From a checkpoint of a small transformer trained on Wikipedia: capped logits.
Each number is 128 + 24 x the weight over the matrix's rms, rounded and kept within 0 to 255. Layers, rows and columns count from 0. Numbers have three digits each.

# down: layer 3 MLP down (transposed), 384x128, rms 0.133, rows 119-171, columns 0-127
# up: layer 3 MLP up, 384x128, rms 0.14, rows 120-171, columns 0-127
down119:140121088115100126117130142146136146156110121107146129135098129102119123152165155153123081099140127112149165141077126152161117156094134193104110132132077136086150112169155134116109103105141086122114138137106108129120156130090137130136153134115095149173168124112123125110130112182082163100168099124150136141091157154086165143120154064145141135110115060123146128108125107145127115145097
up120:137106092124080166121143111105138159131146123098126139183132161160102095108135108102130126129197132144128129136119140122124107138093126142118091081163106074104170113142124110150127156152142103129158120122182131083133144124131145136136139125153116086109148106106177138111137148095122153151165115121144137122139136117115145157115148116128131096099130122142126106139154101156129151126123
down120:138107125156125151121212097096145143162125111135149145121131137132100108154116122136138124117141112129088146128133147150129100153121165140138115103158127119123118140050119120146157179115145145126117114109132126096113148076107135124122107135133080135118150106155149128149129106118126118123156111137139110095150114134106124139130113153142138092079127140129173120101135110130142099145137
up121:094132085113135146130092145111183111128091130090118111124122139144144130118098122108076134144168163122102134126124135134139079124145149124119104137167150148107098145161113153138106119157113101156105124124123139121132145150105138119093146139176129144125160123153150091186127144105140122142154102128121122130135114144141139151132136165147140093110099130149160125119084102143112103120132
down121:115118147118147138135118129084171127114133146129117129124122142117149127105122125094149125146135151134115122149120163149147087147136150129144115152143131155136115158110096089140089085182113135154107160092180158109131154147104073103088160115153095135128175113152123139131138098133108099119132123160134135136107127120106114113133093136143132148152116148173137153124119124131134110180130
up122:127136116107109137124104115120136144165171106109100123179125168144136135168132141162135122167136128110131128106146135106108156112157133117136130135113144142150117123126101103180085131128111098125157145127130122119147129103130147125140159121155179117103134099104124124108108137093143103138068128155150109138130114118101168164131122128151132096124146152151095153115118112117137145147101
down122:111104131113137114138155137119110122145129131158134188109119129144121134126177147168126123128102118154138130124112160123144123100130155123132151179102128138103138147102161110141143099150128112097130087130124114135140129086100157137140146120142113107121161095147068120111119160092103168114144163144115143095135101139104128135109142104111130137138138154177130133140112139099144135090130
up123:111098136117142118150113141127147117151093152138134126124112138126111124150127107162100115133096099071131123148098145109107122113155049094110129143126136108088072110132130166180139098111131121095165129135191093155140100156139147126085118109148152118114128163138163147176151173118146150122143131086171135100176174103137129135143157198091182143150130133140120099129144139156134142172163
down123:103108157136127119133129133143137116131090151143110112115091126113132118107125104108122109134052132110105153092116081138136117096140081135133169139149167136074119100062143108167146094084097154123139152133152124127138132093140089093106129134115124141126121123150133125154132123111174174136110138111096160108145100120132126115109151120115186118174170110149172151124091087156146165153132
up124:081157097109151179085113109125131164119137151129132132120152155153117133145170105129119102112145164126112121134142144073154142127114127111048145115112142153150114147158145130115106134110126100128137194136107119109139096150102147124122098153128167149129151118127172147146100124115158153132142097124127154117163083168158157137066146100134164087106175113130123152179130123121147115096158
down124:089133107129185154096139124144118152053155170105162138130131132128118151116149143115136079163133149116125132096118121114137109157145114119133117127086137185126118158171147109129123148093164106150133115138088129160152088155096118132140139107143095138146116113161179132143157101149099121079162135140130163081160154104113145108135117114195133106149152127122137107086111165112172127104108
up125:131123107130158172148139138119126126125157110113130128134129137150112099123083104113154130115157101101126142117143122061111126152178070127130094125145136117097158133129118127126126162152097143131164124102139118119122109122140140136134158106159121129157152120103138127121136122097101140133166084109124143146169148114110147117117138092164086123123144111098152106108159099121119126137161
down125:144115145143170117119197108111100115152128115136125155110116130127116114138122119135162129109116146129129135116142124136116113145152129097141120123145138136131130114026106143121131162124153154126116121102145120141115128106130119150141111137139116153145156115161127118157123123117124119115154112127114129132160142120117138133128120148118183133117116097106160124112139106122140132133149
up126:158100112137124115158115121172165165092118148149162086155134124165099083121137122148151071104129144128105152138108156131094111148136106111124176124153154091142090088166116145102126149124157121103138134131110124107142135145144091107146146111159150118111150117142161090118141143131108120145089105121155126110130102089162141154130123115138131101124097160159105172122139124105167120098092
down126:119096156131108090133133147105119110120144146115101137124124138087167132113149142136121143151140126090130129180141107169143138109168145131147139166072096136121163155156147117094121132122111124128132182126158115169124145088092098147177109103164122117102162120158148145123121144142112158117129142167134103145134139117135112132155087145141163115139085144157126155095147090117178145119096
up127:092138127132141114137144130149106130143106128132090155140133124124128122116143117137088120130146136101127082112121160169123126100099113102073163115160111136141095124126142136162117112109123084119120139139140090144129111126125134176104085122146142115093118102134129143136111132126108124157134112117116115114168113143193153148124122145127143118148147106168126146161113106095111109146140
down127:128126157100131112119140152110098118123121125143130107137121117111153101140158122126136114132103167100139110118117164140136143111091139144138110126091127139094147093116153114143134125115128131146146107115115122119162131134104052127150140110120124137119109091176123145151135116131130150133120136171111160115144117126119126102117169103113120110157170103120141120077151103144102120117113
up128:156151118136123136148136119135152149140091080124159138154138122151095085141118100142135113116124159124109108139169138137137119099112130097141113086177135106109120135139125145095137104144154129126138176103188153108136077118133139157136117117106099128163127122094141090110084101143130131116133142061100095114129115151171189168119160142135146114123163113157123113133101123109163130164126
down128:096092118124125131120094140144114148123164161145178089103070146114085141086123145111133104147095119145125134118106114156116153155152128113136144110174123114162120140109119141111096101198137142141106150130150100133131109115110157059129147132124093145139134126149108111153077116108110130108111157120109102135129130162131151141154119150117124124140191108110120170129074126123138178126124
up129:141140132159096139123120142118176141152136144112151129110120123137126137076077103121127099131112123145097157106133128165126135091145134108059145125133159137138091118132136124112108119125171100108083140092128136125124106141139112123108096123138096107159118123133104149155084104139145102155094094088159154108093116127150130117119166147157113108154093118099128120180130104093095102147136
down129:156099103128106140135117155145120097133135109135152115141111163125165125128119114116154146199094115111146153124104092169122130115161159122121125127073111129143134156102159133159124104095140139156126089132101125101101130134110128096146158163139117137148104087122087131179081127145158110130141105139148135104102138097082110127143111119128105098142107128127133145131134099095135163127129
up130:105087126142122162149125138082181107158119118121130149165130126161098129167069148165113119094118087100085125132105104062097173158193122116035098125117169136111141132148171124091098097105105131123151107141121154075127092123144121146108102112122105125082103127150147136085136181132073139149111140118081126137086099150111152147126131116157159086135153139110157083106135137155163073113167
down130:144118149161130126149192147095149101136104129161131154154132120124130127161112158206113141125090098120079111113118082126102154138155149092077133108073177165124167167100144118121088093105109144130162076139145136129110150095133132186140080109090141138114135127136146149166153145147106152159162169164081080148128135110099152105138083140128141098104165140125172106086094111109154117102118
up131:157139127165104149097082135149126105127083144162081129143154126125154095122118114119101148119106167167114088126132112138136138122143139089139149098164089138103115125141120153115122092127133122110139153087146163146106085142134116153113115130149130106141132131096136114155070115155128070121126127137141153112096134098143165123118152126095167115125098145161129125086123156097097128134123
down131:138121108136113132124122154094080080158120131092121129106105134118139135111129119095155150151115069123158131120133084118131140161138123113118141086127154113153125175141093105141109110136087156147109160091148135151137131101137151128111119136119130134147094090126147136125136101132085112094142156136109097144083118087132144121118136140122116108130158167110104145104102157107117136116121
up132:137143113128191170156116139174145151148097141123151132086155139173160130162085151108103128122112121139164104134162130122099126164128141111092115122153099121100113121172093124114073183149089127134155138092148095121138108107159113173166096123141088161163142140123116110125113098111104110107156118116135169117138134115088129129126106145158136168139108106168133145125119177134130143184153
down132:123126168171178140131185168159128105118099093148161143124121090119127127151137127101152136121109134104185128119112132139119095144144149127111115127157107109097177113118070173114117175169155138128153126091115105132135130153123083181130157132122152181120148130141129121118123148133075122098115115131101123146129129099162144145108102127143177153165113074162143127160129110104133110145150
up133:154114122158135165121131074156117154146123091104121182189144127157120112138124093108065135123128103119139065151140161082107099132104127149133156184131117153134090101147136146126145088140134110078156141117181126124118156124162158119113141107146144146153149126133124149104146123096166114114144098112097168139082140150133138163134182089106152145117137134114137100192173139130135157192131
down133:134105133185156154138154103109105132115124101132126154139096134127124143130126134067086142143092102133132142126112127131119101129127140169125155140104105128095084092041090140162144115101123167125102104125172129080084138137126115104106114125106114135164098149177121128131105119118144135086123114117122137164113142156124138108119152096096139167115181096154147106116117111138131145172158
up134:088100132108179116140095088109175150145135102065152127114113122172119132121167128095146095111139119124138137113130090158124151150131087136135123107191119118100144066160174179156104094126105128139157147125130125156116136143093118196076109096168139094112174166092208118128109154143081116184103076082124134112155149110118144138117142103137149152085166148115116123106170134074136070101098
down134:152101109177123118196118111101157125124073109113153112113157181130094152114099122096108106162086116098066079136157114128093209168123163171165090070108149102129127106142131169137075124148140127127127144085149124103070079141071064159124108170160129106176086130082167162148137143118135078140078080142100111062166112151094145141099099150121115147130104139181104116083151082114143111125119
up135:150142111141159137153134141169186150135159082112120102161121131138135126108136086113145139072149121096157093101111110166096147069117144123141132098164128136174085108122161124161139142150148132143118136163174149088101109151141099118066112126156188148150116122105141118123103140125162122126152063133112143083151082140132150126107113143102186151116104105109131126159123105097102139154148
down135:086143125132102120125176161140098139107132090139094120184118148119132129138153157124142130105117150130137153098095140128109171143109149129124151134120138158121144154124099156196171131127164188157127135188145127119167096107094132126155137114066119106113128122096112122130124074125145135120115116155152092142146114135080116127108144121117123172065157107113126105132098155109129107171147
up136:098109079091160164076089096105127166108151120103150100100154133125106154089141120137100137101125130175129123087162146119132125157146123140099109105110125122138143144137150150115131118138126074107113156096125103147119121135132101144108103118139175167104141137144148154124119142126179144141087107097123148164120124156142130164117109157098119118117119133121090118130122138169145122140178
down136:097139070145112124134107093112093154089122139121117113135114133097111118108146164124120141112111142159118121106143080104116083165109104148130124141090144129144125178120135125144094064138140136127108122134132134150148104118121135135125124151123094142132119129165131135133197105112148142089091152142117130123114110116107134120111104138167089109089122134152108129103125124167115133105156
up137:147127118127137117151132127135135137131105087132128140152162145138159145120166135127109147113128117126136134115136111144135111130145131146090127132124152130149126107122122153100121094109117093130147147122142120146127082161145155178128123085143120119127156134124142137113107118145118104117094153139123116165114166154125107120124143130125173133078108134144104131172137128138128113127165
down137:123150135123122108135102137137131102156113139125155106123132117137106103137143118084123136127149151095116109128154081136133150117126126154136109118116118105109148100126144117166154112103137133137129088130140124132143134153130080127112109154147136145148092117147098114126138123146166142143159144136122159157148091125132120124104130123110151126139179121137119145111142124138112158130109
up138:128127145161133111130117136122134150150118166106126123156184092151100102126135106145151146079162132122114122126126153146110160132119111104090104164102135135149130137113111111104116151146113137103095125099144179149150171150172121103124135118144161149098127155138134151147149160130163141150087132159125124071181145135161145141132136102161147113073145173098121162112093103121122177127149
down138:133137127120110127120144129134116081161131152168072106130135101085167112166139150154106172128135111106114139155113108165105135107119142113105119161104140152131150162076109160128108153170119177157110108162125104151107138120109153100145146125102111128097150175127146159138108096149170143115125127153143132107188163126092131136137101144122128106094109176099125136125110140154123162145130
up139:105080098144135156075122103126131174118126086140145118120137078122115117117146138132100094120123164129135106091165147127125103114146135155106143118147161121095131131135146179154162132143111102102133135095136140132113139095119116116094108113167107142120114144142133120097143083130135127157107111153160137143096088117157131195107094153097122139134078109134106143138091135104140179111139
down139:133103087138090122091164130137125130088145142110126154173140113141091117122122158123109121121114143140136141149158098106115075115128108155099137100106172142131116179147124109122150086162135154114126095162099166129134139098126151108140142128150128151114158109158134120158189135102123149145116142130131139154096121088105115121110129111152128147170138119134109142093148144195111182103163
up140:117102103138173140112093124162138113107109116094124140148121113152126112105108146158134129111130147131093125162109150095114134136157124116114142146139155107107117128140108149100110106140100104107147122120096136077096151168096141195086121092153115120111131110106110067123134131155082113136135087147135121112128140089153120162154107120141124094105166148149096092099114084123150095101091
down140:133087145142141146124149084095109115121117132100117121146124140116161118136115112121117138164132135141118135158117166162149105126170117119168138117094119156112141152080135096085117125171100114124125122128127169113103165151102087143084125109141136114134154156143131097123113131193110076107131128150140104111078167120121144123114086116104123123137115120162119130140131118117155122127137
up141:161135130135174113140112129125159131129145109132123107151164151123141103097156143200132127090168162130135130168137146157113090130139089083123144150148158110144128111147124152115129114105082142162142121067124142105113105144158124094117132106128106086124165131107123108138134100132128130129118102091126117107115155177155141129122164114135137131117084110167097097157131148116099112119128
down141:117102138107119108162167105119087105127154119130125149106133134095110103139122116141120138163103136156145162129123092133127097106149107130154123126127132121149147116102134132092101114075131169100082077147175104094141129109156120135123179132115112116087160105087099110122163147164122135139125123096116173125139171145153140111149111134131109075134130139109122177142114111112081123117091
up142:130130090109166117167140132143114134151133091134108096162137143147121125136133174130130138133109135111099106131137116161141125084099115132120148099129153060098155095130135126119134159144158126061147154156100162098119125122130121161090136122116152080114109123105120099124109178138145151129194103074091110140103091180130098155149137126106148149132145128098083098148088128095112111153148
down142:119083096112111125144153135120091135175136146127125095160092133124096121134131137123134109135133148136145129106131133132104174138124159160167122122139166116115154111122099103078145123164143123111094158140134145121135145132091108108152108133115105108148118097137068097166130152068129110108119105129144090148122104151077099110128152100124132142139156124078083123128114165099134172155108
up143:116119110105154137092106116124140148171154167128119152123135110136119101147143144080133125110107213127173080120190145126104125111132115138086115102150140154154150120141102163142145146132126134104132147110115095138141129153170102133121115132156096137105161136115134087118131133115092121126127145093118100146134148139126146142103137111122113162142116128102110110136095111117133073114135
down143:134129121130114088121133165170140146153113145130102126120118113086106148127185104145146155135109053106138107101142101162165120069136125168134125117132135124145095112092131109089112134127110115115139155120115129139120164147132138081127149116130126152147145166130164142193128121138118107142114124157128131154122122109107149095168134130174099072163113105126105129137119134136137163102113
up144:173184092128107143114125128104129135133111150152098134138132133165118127148128117138119075155136145139112157112107139131121149148117153120082125141146128135167123104136137128137098134161126105095127165134142167096106111113136147098152108114154125086106144107118143134164117155113171136136153109121121140135125082115120166125123121139139172077115118155133160106162176141125125105169169
down144:183152120129123132126181129133098124124116135136132131145120133114129148133128143102134099162133141145070142139124100120107101186143119112105169132144164138120127152163117104154120106117095110089127106103102138123102133093100135116133131163138123140095142068124136143156107110125128133112148104177107127105111085108106159123121147134175150091160111139116148127132144087095141128121140
up145:138162097158152135117110151120129168139131133070124153124156135140151179130125133128186150148141095158145136135125116108133130125087095141131109115168129095147111119159119180137090127119124070143140114099151117122143131124117132128111089112127125117184123140090150105146088158123140105147097121106130113142164099127129133139103106157097111097131106155130076138109128109122134122124153
down145:135120100169122122130121088125116165154086139117124137150145112141144128163171149140119122122137098125119088165154109115106146131124134092154129085118130114091073119225114184151132148120087131104107103101095178133121108173156120150146116147151176149138142110117150131131132163141135136095118138151121132120130141120136156123139171138117107103122110144160097132113120115096132146111140
up146:119125146114131132084124134150122125151107142117116118120107103143134114120127114131122124092112125120122142128098109160137073093121132135117118093134127108135111084127128144118145176119120140134135105081105124083135126128133160121140114125128108105138138129140139106152086169151138138130098103138134158089109165107158161124134129114141145138111128096120122136141151119149126127146145
down146:135118115119105117132121140118102121106136152139137110120114125119142149156109153129141149148119111145119118142103119130128117137117138119130166144133097133133114132101130119156103123145145133159105133170096156157154112146113117124136133124121140157125112116109117161134136109134124113120147153117123088145110130106102112153146096172110105112129132160110103122104134142102153148126122
up147:076186062146121162126078120144149119156142159073141152121184166180165134100139133148123125126120170135111104113121135149121085109138151103081103146136098144127126146145117132082086143126132096071126170139103158123126091118164171122153119139124116138177156154128159099162120121137162141141138109118131157153112111162145098162096139166094150102122137115174135105153103128158089135121156
down147:141090108164132151140162140122146119117156112102165148159174140118150191118147138118150102120111182103157142115115151135142082127164154133118122135154103143111155175109120132122094088152117126095160117098092133091113117149130146113157167180135173128102090128174161116173158096189090142116137107133118105114129102139123095142162117122107140155164131136139141119145094141143137147160184
up148:083099142110164177116122077068147170131117129119101113077154162146150088132151134192099116089144121095131154134133112082105174157119071143137149083171131113148138133134158146114102106125123123102129169140122121116131130149113110151113103109155120103096164134165175142118096127148110141133119122129044165107137092101185119148124198098147096154118152097085142143161120135109154079120086
down148:116139160141176148120147125098096137110119156144104119053112146114115105110129148162133086094102105130135101147134124147106165150142108161130192098125113092133105139140112112090132122091158137114077168099116105120126117160161083151124118115127127153105147121108173153132131145179109085080144123132090132107120122086172138106156138068191164118098090085100117098130139123105157103124062
up149:137189099115126101143141113129119157151149097134081116151159115163109125173109131104122099103147127140100172121139119121140091120145082074115128140149201101152158102122110093132124105142145099109147138153123142155114163128116132123105155087086136087136146150142125140126132126129158101140140127109114155160130157157132117104166161119155127107116125095134111088125157148170094136108125
down149:143091103112119109110150094106079108132146146119070107135123158165113134135122137121144088126125148151128104095134130155101162164149145137167106146133142131123137117061113110097145073135119096121097119138151161169125155138102095141136091135141103127149135140128058129148179169081135103114146130102132119158151111158089107102100118121142172148152140109122098114133130153111136146123105
up150:139133131151108125128117107168169137155146144130166192115128153139077099134134103142104100126138141097118141128103144116137122125116068100134084094106124128133099078149100127106082137103151112111123091132156119103105148105117120152103114110122146137172118151137151134099134144134137118142116141139170142147127111132095141149120136115118172134133121108123112092109126117124113109139133
down150:126106116129137098118105114116143103144116148124130117109070125089115139149124115117111094120101113123124140109126142134138131112130096133134132103112122142109112114120111119119151179131108131126102131154127145152117147073102132152127150130140162096140147140108137152135141113206114141147137152176129131157136153094083090120119097164121120117112107160117100082119092144127105135161100
up151:130121098140120135109118134131140119153163115119132115182170135161107110081113161175166101126105127131089098115118112133116112090101120109115074096131161157119121116125147125111112117146163134137123116089156137133139122121124190112147096129137131103103143152148139101150108130127129120157124107112166133121111113087141112112103165127159139126132100135089119059130107119080129119127152
down151:133120115115122143126109133128134096114148158129105109158119130147173118139140152153130179131127121135153120091090110135146147084141115079122114130087120132169136108126130124094115141132131142145086089123095129152099098117124127109098111143148116158118089124145136167169093125134129169089121130104129151136145156084081093118153101130146100148142108179117149105098092142105147118129096
up152:110174158112119192120131123123128159140133138114150126099136127163136165107062118122116135131113121132126162144108094078115110139134186107134145122090096128121128089121088138111116121133147093115115108139097084133131113128160190144133128110099145151145136170106123087121140126114131138128091102099122155153143124125137109122129089147133135098134133143205115136112125124136147099110146
down152:135136159165161087120164152131104120160131122153099119135133123136149122171129139135132156167144124139142139124111096103128123159080099081131158075133113098138133117067162118093139126117126083168171128104109122110110169105158091130104185104130158081160150156146133096131131129141143116076148144110110089122103157136143112147165139102094157119153102134138135161100106150103142154120092
up153:118139102133109159165131132130123162154095102139113082123121145135081144106128149143100148101146102132186122118130119119102122113127113116095120118153104169153141117132096127147097171111109119116139103124123122146129178135150143143086099106105118166133157116140137104168165141091103149120104127068123116132160076153115128193080091125112121113151135142147118125167110136116109114132173
down153:107153075127123117165132094112109130170081078151140135115145129118131141106111118137125117092136095110125115116130178153123127139096128127137108146127132130147104094131083115110111165129142140149138100093122113115163151112156127156153131099123132129123148138127160098146157145002130159100080132118125127133161094105171146178094114104102148101148154180149110119150126182117105127112158
up154:141124096128156131149123167110146113151112140100161144085159136176142122136105110140100125102131133127157125118109184124130117174152132080114128144184130135196157154165086145108099131077152127120138123118118107101145136108156099125164114124180091111175103152140112086099094097138113126110146147148116145124155132116096131175127126139080113101135105108151161132172130154165130124131110
down154:120097164176147119149175137116126140138119095107152149138132116130119112144139103115167094077092148112129116141106135140093105146181138109148121117170113091100171129121076149111126128135148141128146132068120145141192157178121094110121123119159170136144140134120147123117116130186112114120164109128123115159175092139122094155110118111128123118128113106141117138134146109127142115167137
up155:107129119105128138128099131133145115123141119128103174140150133144146099114155126166113135127149125137120115127126095137125084171088128129094160092201160111100113111133132180118113122137127119082136144117162108101153128136117122142112142134143161170073100122124117096127099130128119129172105101128141175144127140166142116138131164106185109132091143094117133122148149111145099117154138
down155:166145177113167123094115134159132135110139148133118160156127109133089156112113165127146137130117117120119107106112134090138164130111194134129101113107155108090146120112102113099153114111097155100138124120124110118168160140123093122127163125087099131151082128126133158145132141199173084110131168113116131064128127140136131135123141122133123102121130136125097101094144156124135114105144
up156:112063096151139170076076126117134158130105107122166108139109125163101147130160112128157142120120139166113140123163081106140102092155105168129151143157129105148110136154194153118136117155168123088131152127132137116169134153143171139101112116148082155121162124093142099165118112115143147180095130151143135170133112108130120175105100141155119127143132143087130142145132143107112153124140
down156:149107076119082125122100109214134122140127139114163136173090123174108134117110092134135180106099105119099110110133142102123097092185127153109141124167118137132069135181152156092164132195143171123158142106150158096168165118118155097138139099143073133138150063096119131143142119135132162142169176141158181104100125078062130155097138135138123137114124108143120139104149133134160139100149
up157:129105153153116138079124118106123142121090158139142106117149123170110087181116114104137106150118119091107134169137110128133112181130140047089134108128146150106112131139133128146153095145170103104148145093137108102094119160101156156155139129165108114123080118143119118072109160115102064143123093098106153133102126109156162140102075106149120136146111154108166110107170170135123123105095
down157:152108138148162129107176105106094159125104133134135148087117109133123099138137118106120099118123127149107125103113116132138142172132161070105155146128130153143098161059120132139178087109160074123118112072102108145118133162104153181139145110129119109128102119156104138110092164162096121126159145131101142127107124072138153108099107142127163119149126137144142125125164138110115110109125
up158:093100110131147176138128140105149136125134105076167146151172107162135135121102122151163136098125104099128113121123116085091112144142079088085124137119168111097128150153159129106144140098091124126121097119140139107115093136181124130118108124102100126138122149126111117110139159120125115158151109132106093129110094173136146139077134129132135127111150129115154058098135136164161093101126
down158:128095117164144129142179153089115134134102112133160130112143131136166112133104127183135140101126116132147123120156064131121137142160125076096156132084165137145169159116146144102116115109087142168159055155143114126113104141153130176145094122102138148094117130124119135154125142141131126163168134155089089161110110125133161113140105154123123115104173109097150112074112109109120129121078
up159:102171120140118154105130104118142122181102117109079141145167138155111109176113118175122158098124129110144121140162151135099095120080104137136071126163161120121061108136112129132059100157099083074100133091147114149135136104132129135113135074131169133130157147102143120122139184073153122141134129111080148140137092130119107173151138183131158124084127084122167115184137125127111116167144
down159:136109116113135140150130153122130134102166122115143105178127112186166149195113120106095119143123140141103073114098143144148169129111102136147071133117132157135110086151114150091108086178077126099162099103187104141104145128138165095097178127106145148157068151167154154101098100169108147131164154190154163145193118073092120099132090121106097159130146148154135078126146147103195119121100
up160:137126156148123148125099133134156138136169124116127132129151105146143076121112128142090155110152101114145112137146124110126065165140102153115128125136129134171155133104162125137119140144120141142168167133135094128103164110148151145121141141134126122122179146092146129137118122124184110107125117146142161099152121121126151118167136065149107129151142089100162116142144093121168149104169
down160:142124152133144119127145119125120109126138131155083120114105128133109130162102151124091114142120119099136142115110167105114100134109152174156124120140135121126151142055061126145163191132197174137104136118120095118113155132140139115153141139091124145118146141133136134139120125127160127098124111123127119110143134110140109154128121130125134149073134123089147089142119142107146137114132
up161:118092087138144127138107108123146170136150133140089166167152149172124140069139099112125110104161149126147122103125103148111122142138094117151107135145155152140164148148158150154123103131143126113118165103119129095063115118109101126111127144149135105121153117116142107143112096144135111143100103104153143141120081149142111128118166092159161075095083125127096149101120145169141147136098
down161:150130115112131114114162124122154114124123099171129147131129138167098161089153139091175118118103168126109155110148113110107137141138116115123092123134104092137157155159112138140096096128122142070126161177179139134071136107093152131119172133104100146087131089108162158129150111168144128106091145107097089135097113157138096099153122175105094098113088121072098154136084129140083105110109
up162:093142102160144169135079179155148161138113150115159159118093118133145156141091076146123141155113169099124141135141107170107131111087123118127132135164136113153052098175169193129103125164060085088128139086113138098150120099124152087103141109161094101076093126096144104138104187129194095130170111163136166163128086132127110116128132132126188123108112142115175128175167089115108127186157
down162:153110084168142115115084164190070121123097161129160161175111125132111123113113125149124135162145132161071131112129092073096124161117119117117182169141182111099097115197154145148123097209050125128128110110110130100135141114108121094110141093136110193140117069126160135179102160139132119118129113147164152132142114050106120153113146132175163153127082137119142145103128072085143142143139
up163:103154103110102114159099093115138137187098075123119144174112138168116122099114133122123117111125136117143116118114128126099081126107102117095099141156136093137128051160134150113103175108150074136122165106121123147159120152162135136162149086080124124156137171112163083157096201075109106131129128099116125106160104188177128149124170172059132113134153119108117136159112158177123140140142
down163:074109172139141129100088098121053116134138140141106164166126132125155126144076156114117154146126162102103121119098143146097130150083106113159154127113143144140144124224159163082150188118068140162087114135078135139155115147149141147160137110121168135127076160162138140157099102052140152098178134110122111094138164114127105140122108103114151098177153119104159114160147159174146120138139
up164:131162119122172165138101097140151162143120082073120161135135128156115106171124095118109111112137115092116116116153159099126071107153126121088121137123109139131102114141098107129095114147110119096157124133162128141146130150147142131106070094142124148097170126126127110184134087124149116121106106058104120111149151100156182153142169119127147138155116130178161137163106152157118111128138
down164:100145150158163109150159131086087111116134144144093186099126118159115090129114126105134154114113097068141107112106096097162120113114102130124163111150105116149153115100105155157099151112111169163143124083152133126119143134100057107111115113128107111095100144150135134130113097115115145095114101103099108112144131105151130085132172134129139158159159133168183173128072134127140146149122
up165:083089143118108132140125124132152183097137111125065114151117138128082118144151107150136136131142118152135158155164110163107134135138101105096122147141123140105098113136118136085084094121139070088168130099138101122166125142164136145115128107143142121141129131124163132127125121114116103151144124152120154127114144142161107107145147135145165154121116110146122102130123118099107136123127
down165:106113159098125140143156130156125158111145147144109113116096116091123130129153119136148074117129106113128125092119089140130123103081132174113116110136144142143134118107155116103133100107123130109149117125135148129105145123124107115117141163096129152129088090138132172166126128108132160154113172163110163101173125143148131085107118142134160120130165131085158116144120121131132160129105
up166:144115079138187120139105128152152118148142111153148122113156141135119140140125119145129176116174151159103140136132099112158117136131119120135119132116147139097114139127069152104097093149146132100144124148145158141115114135104110164150122118186073170130127176146082112104130124124108108153118112116120159123145132125109137167112148118117153103130118149131095119094139092157149083116102
down166:126112142122138095106153103095097076117151122113129098126127113073147126154122122119144144117144137125108114118126151130172139120154153084166110119081123167108113122066076127108100143159111126127109089160095139137141147145147124122108125117178140112116128169168117126124125131182122084113148151105109150117133134114133125145102133147142119139167104137119136122132145099102110175136129
up167:109176075108100127138101127079178103132115141128124104174123114149131145100137141189120139107088126157163099162148109126118104153115123108131137125129150117136145119168159144104076122148163109117117153081174160150110107137119126154101078142163166144145177127153142090126094138138153139152123112127129175105113113126145090109094174156106136128087099130123131161116108135118138128117109
down167:138152114105094129135155154130109099101110135105134097140087070097171110128171137131126141120159111153172131140115134125177075149132101112123168099139115140126144111149103120112132112147131100137125088104147169145141134137143123122048152119106137198114087127119122112166116129170112110146086125087126149114160143115121123105134143096124154150187142163096102126106129142139122106100124
up168:136110093074154187131068124145117142162116092107109131129145086150120130135110098116104146135119174128133151144130133158148119106154113125124132115134115094147110117135182139119143129148129125089127197105165125129169088151123142156096084114118103135130129149097125116122110146110123148124164106125114095109105112128166183149094142136117130083091146153132111099097130145096115108164109
down168:168096134108131117122140091166164125101188116113174119103094132119123187115115143125145128135133122126110126117090129131116104164145155151123192119181100078150117154133089092116094169156134178108100181125146064158164133135116119106091135134099113099110142134128139125140080115131117108148107140141157117107114110142114176119136105151125116123082128107089094097090152094097154102118112
up169:149172110141168134143132118175124178110112095146118159103116155140161155133091102095152125095131146160118116106092097124077177110118145144123139085112075160111102119181110165136137132145106119139197133131114138098088145136153159083111100090095139135128156138108131121106103144146105078130155071114179156108090119153149116153115162120108136099088088178130123153104140172170116147136113
down169:132116147124187130134162122135080126102067079195105143159133152137123152122110136093153153130154115149152137087113044140072138153116090112103129077115122139127144084166097112182131123137087149139144122146099103156134144100101160149130121101099142135103138122171138151108088115101108118158133146144147140196116140130153119182117149176129135105136109149151117126170136092122122109164132
up170:154145137140134153157109125140174132116127102113132159128123158132134137152125115139112166113148150089137084113178140132132080140125136133096168153177135139100123135154130112134120111126161084108095146118122139121107159135119137127116141131125164130124130146092106134100148130143133108140159096111127107148105115115129145166096132138151128119086147095150167084116091098139105133161116
down170:138113142135107127142129137095136111137176129115138146108113155107087147146134153110151135118110117121152099152133112149111135133111123154136157145123100105072133067151129137104092123151147136144102139129160125121117140103128134100092148123115172177141109144081073140088168127158111163108137143125150100157091164140096153135107094120142144139103152111156162118141109089125138151131124
up171:166145108183168134083148080087149139150111114138105159145159175168079120116092100116120102119148166114160127128127148122154075129102124100113101125143142129139109120146134142088130086118122114135112092123106110150080136132169168124141128140142109158110163135127132132139142125135165099150131119126114161097099126155162108162110197165156148127123105140159156109182131142171119145108156
down171:202119143139117161148145185098117096164138098113114111157133174117099142149132117091140119126144089107091165117105123181124104125138125142115095102123102132135149143120120116105146058142126145110122095145158110126078121085126125106098147141125125106135115123097120125144115094153147120107151133138120127104117098167114109141134105121108102144141095176152126151131086111131128125138149